Weights of a small GPT-style language model, trained from scratch on English Wikipedia.
Architecture: RMSNorm before each block, rotary positions.
Training: a variant of SOAP for these matrices, 145M tokens, 2211 steps.
Each number is 50 + 12 x the weight over its row's rms, rounded and kept within 0 to 99. Layers, rows and columns count from 0. The size before them is the row's rms in percent of the matrix's.

# layer 3 attention output, 192x192, rms 0.15, rows 100-191, columns 64-127
099:38 37 47 51 44 36 47 76 29 49 42 46 28 48 47 44 28 47 48 82 52 63 49 40 36 54 70 66 52 56 64 40 52 69 37 59 51 44 38 42 56 46 67 44 42 58 48 62 48 28 46 41 62 43 47 44 53 65 48 43 41 71 42 40
109:50 48 43 40 32 52 48 72 29 64 36 35 52 45 41 54 65 53 51 53 34 49 36 47 50 45 38 52 63 48 46 24 66 56 50 75 61 57 46 51 18 52 36 45 67 55 45 69 57 41 70 58 66 34 43 56 59 56 58 52 33 62 28 42
096:35 39 44 42 55 49 46 45 43 52 52 55 45 63 49 30 44 56 56 42 42 56 36 50 67 39 47 46 50 57 67 47 45 29 44 51 48 50 26 62 53 47 49 30 67 42 55 40 42 52 49 62 55 58 66 62 58 44 28 54 55 57 67 52
115:47 63 42 51 55 53 62 65 72 59 44 57 43 32 36 27 40 48 62 52 52 52 61 62 68 58 50 45 66 52 81 61 75 56 44 42 58 42 61 59 43 43 26 59 41 75 40 52 41 33 37 68 55 67 41 69 70 45 56 28 62 39 57 50
100:73 52 49 42 65 40 55 37 40 32 40 38 45 70 40 51 52 48 42 37 58 48 65 54 43 58 43 50 55 66 49 65 51 54 23 40 31 43 53 66 60 48 75 51 24 41 48 32 59 58 42 49 41 41 69 35 67 47 47 36 65 44 67 38
097:48 51 54 40 46 60 59 36 42 65 34 51 78 53 63 78 32 43 56 40 55 50 44 41 49 40 63 49 44 63 61 46 47 53 53 55 54 44 45 63 49 68 35 51 61 57 55 52 48 68 45 39 45 52 54 40 49 69 50 38 35 46 54 31
100:41 51 59 50 60 48 45 48 45 55 45 61 36 50 59 58 41 54 56 44 61 56 46 37 48 56 59 38 66 37 56 57 70 62 59 73 61 52 48 42 40 53 41 47 54 35 58 62 61 48 41 56 41 31 52 61 54 41 41 59 60 67 42 40
106:52 68 63 55 36 46 61 39 55 62 51 58 34 68 44 44 43 42 50 52 59 61 51 48 34 42 58 32 63 49 50 72 43 52 52 58 54 39 61 37 52 48 35 39 45 34 41 39 43 50 42 68 67 73 51 44 39 71 50 66 63 56 48 46
096:47 57 73 41 62 54 51 45 30 25 40 44 51 45 27 41 41 34 74 64 46 57 57 71 61 54 39 41 32 40 39 55 46 53 53 59 42 61 55 42 52 47 30 59 45 60 57 43 66 58 67 34 58 56 50 35 28 35 55 59 57 66 67 46
098:65 58 41 57 46 40 41 52 78 49 40 58 55 29 35 45 33 44 24 55 60 34 52 58 30 49 38 33 61 36 61 58 29 37 46 45 65 36 51 37 53 41 42 62 44 49 22 45 53 39 52 51 27 53 48 42 39 53 47 56 65 48 46 45
105:42 37 47 47 74 57 46 54 68 46 29 47 63 74 49 48 49 54 43 56 32 44 65 53 49 74 50 46 57 71 40 48 64 47 41 43 56 37 62 65 60 51 45 50 43 68 50 34 50 43 58 35 25 49 64 37 51 35 45 43 51 29 66 49
109:61 52 54 62 66 45 56 40 45 54 55 50 41 70 47 30 36 37 36 51 45 57 61 50 46 67 40 55 26 29 57 37 50 62 51 50 42 48 50 57 49 54 59 49 34 43 35 46 78 50 25 47 36 42 60 44 49 41 21 52 44 45 55 45
104:66 32 33 54 44 50 44 46 51 23 66 42 49 48 38 50 39 55 40 52 46 40 47 50 61 68 46 60 57 49 57 59 16 49 27 46 52 57 63 37 44 44 53 38 36 54 59 42 51 49 39 60 56 41 44 55 39 40 64 38 72 31 56 31
101:53 34 63 35 52 59 54 23 50 41 44 60 47 46 60 51 41 47 47 54 48 65 58 42 16 48 42 41 65 69 57 53 62 56 65 63 37 46 60 62 53 43 47 49 47 55 70 41 60 51 46 21 51 44 42 49 29 36 34 39 31 42 47 51
100:59 43 43 42 62 70 47 48 56 62 37 51 46 69 56 64 42 62 46 61 71 53 47 37 42 53 51 25 45 47 67 41 34 30 80 47 31 33 55 64 51 57 44 53 39 46 63 31 43 47 55 48 37 67 58 46 62 45 50 47 28 50 48 35
113:42 68 46 47 56 70 53 65 31 44 53 62 52 47 26 40 68 45 40 59 43 59 70 61 51 29 56 50 58 44 26 22 46 63 51 41 43 37 45 63 61 51 63 33 67 41 40 54 55 61 64 51 60 42 38 48 72 70 56 63 36 39 60 50
093:35 81 34 37 36 62 54 56 39 63 56 51 50 56 51 35 31 38 55 47 67 63 60 43 50 52 62 31 69 33 42 62 51 49 56 43 36 29 39 38 51 42 37 50 35 48 37 48 64 61 65 61 47 46 50 42 53 47 59 53 53 48 52 56
089:40 50 44 54 39 46 59 61 57 58 32 42 55 78 57 44 62 48 53 34 44 22 43 39 45 24 46 32 40 26 49 41 45 48 44 44 43 58 61 47 40 65 50 44 30 25 42 47 37 60 36 40 57 48 63 67 33 35 43 50 36 31 53 51
091:35 57 40 46 47 56 64 51 38 56 50 49 38 59 46 46 57 64 61 28 52 58 57 66 61 29 47 35 45 64 40 46 39 57 75 66 42 60 36 42 46 65 45 46 56 44 49 71 39 45 36 63 38 71 63 57 57 57 64 49 43 52 46 47
098:43 50 47 49 57 32 35 55 44 51 73 47 68 42 47 61 41 45 54 50 46 42 68 37 39 67 51 57 47 30 36 39 66 57 42 56 33 63 66 40 39 32 63 49 44 48 29 48 76 44 40 61 51 35 68 50 37 44 65 32 34 65 52 72
100:57 52 59 35 49 55 53 51 53 56 58 49 58 45 50 78 40 53 36 50 58 48 33 37 41 64 75 52 53 59 57 64 44 43 55 38 43 39 48 64 63 47 53 58 40 49 36 39 30 43 60 35 55 57 44 61 60 54 59 40 76 49 37 43
100:63 42 47 41 42 41 41 09 46 55 65 36 53 54 50 64 54 60 29 37 58 32 36 41 48 58 50 59 55 45 43 40 57 46 67 44 57 51 52 33 55 41 55 52 51 72 32 46 31 62 56 50 42 40 53 42 43 56 47 56 52 57 58 50
103:61 36 48 39 51 62 28 38 54 57 61 65 53 56 69 57 39 51 33 27 52 26 42 46 43 68 42 61 40 34 44 73 23 46 61 65 32 54 66 62 56 72 50 47 60 45 33 39 44 28 41 56 46 38 47 41 41 32 55 44 70 39 62 57
103:39 55 44 60 52 52 58 32 59 36 76 39 46 71 43 62 50 52 53 59 55 39 56 52 56 52 48 44 48 54 52 62 66 43 47 73 41 58 65 52 41 35 35 54 31 56 65 58 60 56 44 73 63 37 53 62 32 34 50 54 41 54 47 33
098:52 50 64 35 67 47 48 52 42 35 59 56 37 54 27 37 46 46 24 38 45 29 40 60 53 78 44 54 65 42 53 43 47 66 38 55 49 43 81 49 42 71 37 63 51 43 51 58 43 45 23 54 33 32 59 59 45 50 37 42 33 46 70 47
097:40 59 48 35 35 50 59 63 58 57 39 65 56 45 44 46 50 45 71 61 79 66 68 57 51 54 58 67 56 49 41 34 53 54 52 58 58 46 57 51 49 50 41 51 71 52 36 46 39 42 64 36 52 66 68 67 62 67 65 69 19 64 50 55
107:32 34 60 45 59 37 57 39 53 52 42 45 40 53 44 56 37 49 45 60 55 68 63 57 42 72 25 48 58 43 39 71 61 36 52 43 48 40 60 65 49 35 69 61 49 57 48 48 63 58 57 42 50 59 57 42 23 49 49 53 43 64 61 64
096:41 76 52 53 43 45 59 68 61 71 54 69 56 66 45 46 52 49 64 42 57 48 56 53 47 59 47 54 44 76 48 61 64 59 45 44 70 30 15 53 42 24 39 53 76 46 43 55 33 52 69 46 45 59 52 68 69 62 54 31 48 53 60 62
107:51 58 74 61 54 51 48 43 49 34 58 42 55 42 57 42 58 29 51 28 64 31 52 76 67 75 51 58 45 42 60 63 43 47 56 53 41 72 59 64 63 46 56 66 33 47 49 58 58 85 54 64 57 46 52 42 47 73 52 67 52 48 55 55
089:62 65 52 65 49 44 38 40 56 51 53 50 27 44 44 28 41 39 57 54 46 51 53 44 53 58 46 55 34 52 65 67 71 42 39 56 45 58 36 60 55 55 53 50 48 61 46 58 48 46 49 47 39 51 51 44 42 44 56 44 56 62 58 56
101:52 52 43 45 48 47 47 51 47 59 58 48 63 49 32 40 60 47 45 53 39 53 46 41 57 55 37 56 44 69 46 40 43 44 53 48 52 48 40 64 57 53 41 52 58 51 50 27 48 47 35 48 35 31 37 45 44 53 52 53 47 45 62 55
096:68 55 45 55 51 41 49 55 39 67 60 74 55 60 76 65 40 75 50 66 42 39 27 46 58 48 41 47 57 31 59 53 42 55 54 63 53 55 41 51 44 68 42 63 54 69 56 80 58 42 39 49 32 45 55 64 68 42 53 52 37 48 41 58
119:46 61 50 51 42 54 58 59 22 53 46 45 55 52 45 52 63 48 63 71 33 75 53 58 52 37 48 39 41 44 42 30 45 40 37 46 53 58 35 22 43 40 51 51 57 42 54 48 44 45 68 48 53 57 42 37 49 41 58 56 50 46 29 42
092:49 52 49 55 43 66 44 48 38 54 65 52 45 44 79 51 58 73 48 26 33 44 37 39 55 42 37 51 49 54 47 66 34 65 52 39 37 50 45 66 64 31 65 48 51 52 32 59 32 48 63 52 59 71 56 46 44 48 63 57 60 53 24 65
105:64 67 60 38 56 56 36 40 43 42 65 50 50 43 58 42 15 42 36 74 39 50 25 35 33 30 50 53 37 53 55 49 60 55 52 68 67 51 57 47 53 71 27 51 48 57 53 54 44 46 45 28 38 47 34 53 22 36 37 50 52 45 61 49
115:72 42 53 50 38 42 36 49 50 55 49 39 70 61 38 53 72 70 64 50 45 49 54 54 54 57 68 58 40 55 42 29 54 42 54 57 51 52 45 72 61 56 48 61 31 46 44 44 49 63 54 52 57 50 27 38 51 50 49 60 58 29 36 60
104:47 39 24 38 22 51 43 45 46 71 51 65 73 50 73 41 64 44 39 33 52 62 46 50 68 35 52 56 80 48 54 55 35 39 52 45 46 40 44 62 69 63 45 40 60 35 44 54 40 63 51 53 59 50 43 53 61 61 49 53 63 51 46 39
087:43 41 64 48 56 71 45 61 46 54 36 50 39 48 51 45 53 55 55 51 43 56 28 53 69 40 63 37 43 67 72 55 42 62 48 71 75 59 39 44 47 39 49 34 34 42 47 48 44 53 42 66 46 57 39 62 54 53 38 59 65 54 57 59
102:54 47 50 27 31 45 47 53 26 60 56 48 38 49 59 71 73 63 61 50 69 48 50 45 53 34 50 40 46 33 43 45 28 45 43 74 49 58 53 47 60 61 73 48 55 44 56 37 36 39 49 43 51 58 61 37 50 36 36 50 39 56 57 47
092:42 53 43 26 53 52 47 39 42 64 31 78 52 45 45 66 48 31 51 28 52 54 52 45 59 54 51 60 45 64 43 44 53 31 77 29 41 33 41 61 42 41 32 43 55 42 53 35 74 59 70 40 53 51 66 49 69 24 51 45 26 53 60 30
117:45 50 34 41 42 43 74 43 40 53 44 42 45 41 43 49 54 53 50 60 37 57 63 47 51 87 43 45 68 60 41 57 38 62 39 48 71 63 50 46 54 46 55 54 49 44 50 57 49 54 56 56 32 52 57 57 54 43 35 42 56 35 53 45
093:39 45 51 40 38 71 43 50 52 46 70 46 49 61 50 62 54 48 25 74 62 34 59 48 48 32 54 47 36 52 50 71 45 42 64 73 37 64 53 45 66 50 45 35 58 29 55 45 47 42 37 60 43 47 46 58 49 50 61 27 47 53 47 29
110:32 61 26 58 59 67 50 44 52 62 48 39 64 34 27 47 37 28 40 38 53 44 70 61 51 62 55 55 37 67 51 50 62 53 58 25 35 39 51 44 57 37 62 62 38 52 59 42 82 58 67 43 64 41 82 34 51 46 62 38 66 35 53 49
111:53 41 46 39 55 57 57 57 31 52 44 44 45 61 33 54 53 41 33 48 48 51 51 46 58 24 30 55 36 49 44 48 35 60 33 24 48 42 48 42 67 50 53 22 45 38 39 38 66 36 52 60 33 63 42 53 64 57 70 62 38 53 48 41
096:42 64 38 39 29 50 66 69 60 53 52 65 43 51 33 41 76 63 56 24 56 31 58 52 65 30 42 51 70 48 42 57 66 45 33 56 55 46 51 44 56 51 31 52 54 44 51 79 59 49 47 42 45 20 29 58 56 60 61 37 37 47 43 60
102:63 52 44 41 46 52 43 61 67 39 55 32 61 64 50 54 47 56 40 48 49 59 30 53 39 71 58 37 66 33 43 55 58 42 61 53 55 60 56 53 57 62 44 68 45 43 67 45 54 29 56 54 53 35 41 44 47 57 54 48 59 41 78 43
097:56 58 45 54 26 62 40 49 73 52 41 31 52 46 36 28 60 44 49 41 69 57 56 53 66 29 54 40 33 50 48 49 62 50 56 52 58 46 62 44 52 53 49 51 41 60 40 44 55 39 16 52 44 51 40 48 50 47 52 56 45 44 58 58
090:35 45 67 58 40 68 74 67 66 53 41 57 43 36 47 25 54 64 52 61 65 47 45 75 41 32 55 34 60 27 75 54 63 39 46 43 81 48 79 52 46 54 50 57 54 57 42 87 44 55 57 58 71 59 64 54 29 34 46 52 55 50 45 32
106:60 55 48 59 56 47 57 27 50 53 49 60 50 47 56 44 63 41 26 29 60 32 36 50 68 64 45 60 40 52 44 42 37 61 54 30 19 38 49 50 46 42 57 49 48 40 60 21 58 64 54 59 39 44 59 63 73 38 54 53 21 56 43 46
091:70 38 46 47 59 59 45 64 46 54 64 48 57 47 73 60 43 62 63 62 30 45 33 56 51 51 61 50 62 45 58 59 57 52 44 60 61 33 60 47 59 54 59 47 52 57 47 47 50 53 61 67 43 49 41 50 49 42 50 52 54 47 56 61
089:68 45 60 55 43 33 40 46 47 60 67 39 46 60 40 40 57 52 49 55 42 36 56 32 67 64 62 33 44 64 54 41 63 48 54 45 47 36 44 42 67 64 42 49 52 40 68 52 43 63 53 42 41 47 50 24 55 33 47 35 68 31 48 38
102:28 55 30 62 28 37 66 55 60 59 52 67 47 46 55 37 57 53 61 28 47 56 65 49 57 40 55 40 71 65 64 49 34 40 48 54 55 53 40 46 61 40 47 38 41 46 72 18 50 44 56 33 51 40 50 35 69 50 58 38 50 40 58 22
096:64 51 50 61 62 41 41 64 50 57 36 50 43 40 49 52 67 46 64 61 33 45 52 65 51 41 40 53 42 36 47 52 48 47 53 44 35 67 52 48 43 56 22 44 59 38 64 55 54 43 42 45 36 67 45 58 58 49 47 41 26 59 25 43
096:61 56 48 70 36 55 68 45 52 55 48 35 52 62 46 59 40 51 57 43 59 61 38 43 67 53 32 48 43 34 29 52 54 58 56 52 53 44 59 56 50 47 52 50 38 50 37 54 49 42 45 61 34 62 52 47 48 45 46 62 56 40 46 61
101:56 49 49 55 56 44 41 43 48 46 60 41 33 44 47 40 46 63 31 45 42 39 58 36 17 55 68 52 38 56 47 34 58 62 53 37 47 63 63 44 35 54 52 42 61 41 13 57 49 52 58 60 41 39 59 43 52 46 50 63 54 59 20 52
104:52 50 51 61 24 73 75 39 43 54 54 58 59 51 38 46 51 31 35 32 46 43 38 52 34 43 42 38 54 68 62 50 51 56 45 73 62 33 52 56 42 34 29 40 67 46 55 60 58 63 52 66 52 49 52 46 40 51 48 37 52 52 45 57
100:39 45 58 31 49 52 53 56 50 71 33 47 43 43 41 23 52 35 59 61 62 62 55 47 52 33 32 69 30 34 36 36 61 59 58 38 52 53 63 56 54 56 60 56 56 70 67 34 48 67 44 50 32 49 29 44 40 70 57 68 21 65 60 48
095:40 49 70 47 79 70 56 38 64 45 58 58 53 37 39 43 51 69 48 37 54 49 51 50 37 45 73 47 39 44 60 46 68 61 64 59 42 74 60 54 20 36 59 69 42 63 61 45 47 52 48 68 42 56 34 38 14 38 32 47 42 55 47 59
079:67 18 64 50 59 61 43 49 54 53 39 45 35 46 47 62 64 42 61 56 65 42 50 43 56 66 73 73 30 43 73 41 33 54 28 44 44 61 39 57 53 59 63 49 51 54 57 40 58 44 30 55 48 54 55 59 52 51 57 39 63 51 44 54
091:49 48 49 48 55 35 49 42 36 52 27 57 58 53 86 38 44 15 41 45 55 47 52 71 31 63 44 74 32 53 40 32 53 57 31 40 72 19 56 28 42 66 40 44 37 49 21 51 27 61 70 50 52 54 33 55 51 42 56 36 53 54 43 52
097:43 57 49 65 50 53 52 42 42 76 40 42 50 66 37 42 59 36 44 33 62 47 52 41 47 60 57 58 42 59 46 45 64 56 47 59 36 63 78 73 45 58 66 62 47 32 49 36 56 39 32 53 35 69 76 48 56 70 49 51 49 43 52 51
096:41 54 72 54 79 52 60 46 60 49 49 56 37 50 68 51 61 41 50 48 66 49 52 64 61 33 51 59 79 52 60 59 36 45 31 64 44 45 58 79 38 78 41 49 55 48 43 53 49 48 35 41 53 61 37 56 65 52 29 51 50 65 59 26
088:30 40 54 43 41 31 57 53 38 58 64 35 38 40 45 53 64 58 50 49 63 60 44 64 52 52 64 59 63 62 50 43 54 60 28 48 57 33 52 49 55 46 60 39 52 30 26 45 45 55 73 56 58 56 48 53 43 41 68 60 61 63 24 53
099:46 42 47 50 39 71 47 75 46 54 48 59 44 38 51 49 49 53 46 65 42 51 58 63 63 64 35 54 34 45 41 56 46 54 23 48 67 46 60 43 47 48 48 61 39 45 52 44 51 57 52 59 32 62 61 43 62 23 63 50 34 57 67 56
100:56 47 43 39 41 47 46 56 55 27 68 57 60 62 35 65 42 56 41 57 37 52 53 56 52 56 47 49 55 54 58 36 37 48 62 50 64 49 51 52 48 65 52 61 66 74 51 43 67 53 44 42 51 46 44 40 26 74 45 75 43 57 44 47
094:39 65 52 42 42 55 45 60 51 65 50 22 39 34 54 41 55 15 56 53 62 51 53 38 63 72 50 41 57 56 54 52 52 57 61 42 54 40 49 35 42 39 60 52 45 56 50 49 50 60 51 28 63 45 51 49 57 53 51 44 62 58 43 52
097:46 42 42 52 53 43 45 33 58 41 53 42 52 48 53 38 43 58 55 32 63 54 58 53 51 48 48 45 46 40 50 68 22 50 48 48 66 59 49 41 71 43 54 46 41 68 64 36 34 52 20 49 39 59 52 61 69 60 44 61 62 55 55 38
103:58 48 41 46 50 32 47 30 42 47 70 44 35 53 43 78 70 45 69 72 55 36 66 70 77 45 44 38 57 52 35 63 59 46 61 55 47 61 61 64 53 48 63 57 50 46 58 49 75 44 33 48 64 57 48 60 46 56 59 42 36 61 31 40
095:47 45 46 67 51 52 54 59 63 76 54 52 49 81 33 49 39 52 38 47 26 39 50 34 56 46 68 37 56 55 66 78 46 51 44 52 53 40 61 62 63 54 47 38 28 48 57 57 38 60 37 50 64 52 49 34 38 66 56 50 58 41 38 42
103:71 46 33 60 43 69 48 35 42 54 58 45 52 65 69 53 53 37 58 45 48 49 51 63 67 66 42 65 46 52 39 66 57 54 62 39 40 52 50 50 58 62 68 43 36 39 51 44 50 69 50 48 56 45 58 55 47 59 54 28 57 66 41 52
120:66 42 27 43 33 43 47 54 35 57 55 62 64 45 60 65 57 51 56 53 58 47 56 37 52 30 48 50 71 56 50 56 31 50 45 44 47 36 41 62 85 64 58 40 54 20 47 54 63 26 61 55 49 44 59 53 47 68 58 42 68 48 34 64
094:43 50 57 45 58 45 53 42 40 49 47 73 33 33 37 33 55 49 63 44 48 61 41 60 42 34 40 42 36 43 42 57 49 44 71 54 48 63 60 37 53 34 43 52 57 63 39 33 55 57 40 46 59 37 35 58 40 64 58 51 22 68 43 27
089:82 55 49 47 56 69 46 25 51 39 42 36 65 54 45 63 67 36 73 30 51 32 68 48 39 44 57 32 36 37 57 64 43 52 44 59 33 60 46 52 46 45 57 35 48 41 43 44 48 64 65 45 49 60 51 32 35 58 45 42 56 48 62 34
102:30 32 43 46 70 54 64 42 44 59 42 60 30 44 37 42 40 42 50 33 52 55 35 73 44 55 53 64 61 57 49 42 57 55 50 47 36 37 50 62 46 38 38 49 48 53 36 48 59 61 87 43 45 42 55 57 57 32 62 48 47 70 55 57
096:48 59 49 41 71 53 61 63 48 66 63 54 47 57 56 63 73 49 48 45 48 47 56 58 46 32 54 40 53 52 44 43 27 60 41 64 65 55 25 62 60 49 66 63 45 47 45 58 34 55 49 59 39 37 59 47 42 73 39 39 77 47 34 49
096:63 65 51 35 72 48 43 51 24 36 62 28 61 58 59 52 28 49 29 62 59 51 28 32 39 58 48 54 35 47 65 53 54 49 33 67 38 55 54 45 43 54 37 28 55 49 41 69 47 54 46 64 47 48 36 41 54 43 48 60 44 61 47 55
094:48 48 60 61 66 73 35 37 30 50 64 73 48 20 45 50 48 55 55 56 42 48 67 49 52 63 56 55 31 43 62 53 66 59 56 49 52 38 40 58 54 33 50 55 46 62 58 53 33 69 76 53 51 42 55 30 50 30 54 42 49 62 63 58
097:54 54 55 48 58 35 50 45 42 41 40 65 66 46 52 34 62 48 36 51 43 60 60 35 33 40 42 43 63 39 31 44 59 51 57 60 45 44 70 67 36 65 62 53 66 73 38 47 41 53 47 58 60 46 53 70 40 63 60 53 49 65 55 70
093:45 49 42 53 49 38 59 49 52 56 42 37 57 57 63 50 41 61 36 53 46 56 59 38 28 41 48 44 64 42 57 38 42 54 39 49 49 49 62 65 49 51 34 60 39 58 46 50 56 44 63 61 54 78 57 49 40 56 45 46 44 41 49 42
099:51 55 59 53 43 54 56 50 34 63 46 44 41 44 60 19 61 49 45 54 42 51 62 52 45 64 42 51 50 44 63 61 43 58 37 72 45 54 38 51 53 60 46 63 49 46 34 57 56 32 42 55 59 54 81 50 42 39 72 49 57 65 58 47
099:61 24 33 48 40 44 33 40 90 42 51 51 46 53 16 44 65 56 49 39 43 42 59 34 38 46 51 24 23 46 50 48 63 20 73 47 44 54 31 54 25 61 51 56 49 52 65 37 62 50 28 47 50 45 56 43 45 36 41 43 44 33 61 28
100:51 50 52 47 59 56 59 54 35 42 49 33 51 59 51 57 51 46 40 62 35 35 73 59 44 61 35 48 50 59 35 68 48 43 46 34 48 44 45 49 67 40 63 70 48 37 60 44 42 66 50 65 43 63 51 53 42 43 33 51 81 42 36 39
110:52 53 57 50 44 39 60 53 48 40 65 39 53 70 42 48 59 44 49 54 47 53 52 48 48 60 48 59 70 49 51 53 56 56 56 51 73 66 51 39 53 25 40 34 55 50 69 41 59 58 56 52 37 33 58 63 62 57 52 69 49 46 38 43
116:59 58 48 55 58 55 44 26 78 58 45 60 38 54 39 44 48 66 34 39 61 54 61 41 32 44 51 51 74 47 62 79 45 44 52 58 37 45 54 67 76 39 60 73 38 31 38 48 63 58 43 66 44 52 63 49 56 50 47 54 53 50 39 48
092:60 54 38 55 85 47 68 61 68 41 44 44 39 60 41 42 58 57 42 80 32 58 49 52 30 24 54 48 40 54 50 29 63 44 83 49 42 40 59 49 35 44 57 45 54 51 59 56 47 18 47 57 83 77 52 59 57 38 38 54 40 64 58 42
085:42 74 43 49 60 70 55 50 55 50 50 51 70 68 21 35 42 27 59 21 47 47 78 53 41 55 51 42 71 28 43 62 52 50 53 50 42 41 59 62 62 49 50 52 30 44 36 51 94 47 34 55 49 43 50 63 49 56 43 41 70 48 62 61
092:51 45 57 59 76 39 50 34 29 17 44 46 47 57 66 46 49 67 40 59 32 43 25 62 46 50 55 50 51 40 46 49 61 40 54 56 63 86 33 45 58 47 58 68 58 33 39 53 55 60 69 37 37 55 41 53 40 41 47 65 71 62 42 48
113:33 58 25 60 51 56 53 46 43 64 53 42 56 42 58 66 62 38 54 47 45 66 66 56 51 56 43 56 46 50 43 44 44 56 51 47 58 49 39 46 37 50 45 53 90 46 59 57 47 43 42 61 52 62 27 59 52 58 83 61 42 66 39 49
095:53 49 44 43 28 45 67 48 62 40 46 29 66 72 46 53 56 68 42 45 35 53 38 54 37 65 61 65 29 59 26 36 65 33 68 58 67 24 62 60 24 48 33 58 42 47 22 60 69 48 57 38 62 58 32 62 46 41 50 35 40 45 62 62
095:50 57 67 61 56 46 68 44 33 57 72 45 46 47 53 46 49 43 46 40 58 57 48 44 45 53 46 38 44 52 68 68 49 34 72 49 38 57 43 32 59 55 67 42 64 50 75 45 70 48 49 57 40 54 48 34 55 63 43 56 50 48 38 64
101:48 45 28 53 48 52 55 26 51 41 43 63 56 42 34 29 42 53 24 43 53 45 54 43 42 47 53 49 51 64 62 63 58 53 39 29 62 41 49 60 84 44 41 61 34 57 43 46 58 39 52 40 46 31 48 61 57 35 43 48 52 49 50 35
093:55 68 70 55 43 56 59 57 53 34 61 44 58 41 51 63 22 38 43 44 59 37 38 54 33 54 43 55 46 41 42 62 48 61 43 55 62 47 60 50 48 63 68 62 39 55 60 63 58 42 51 74 34 44 59 48 52 57 35 41 70 73 66 27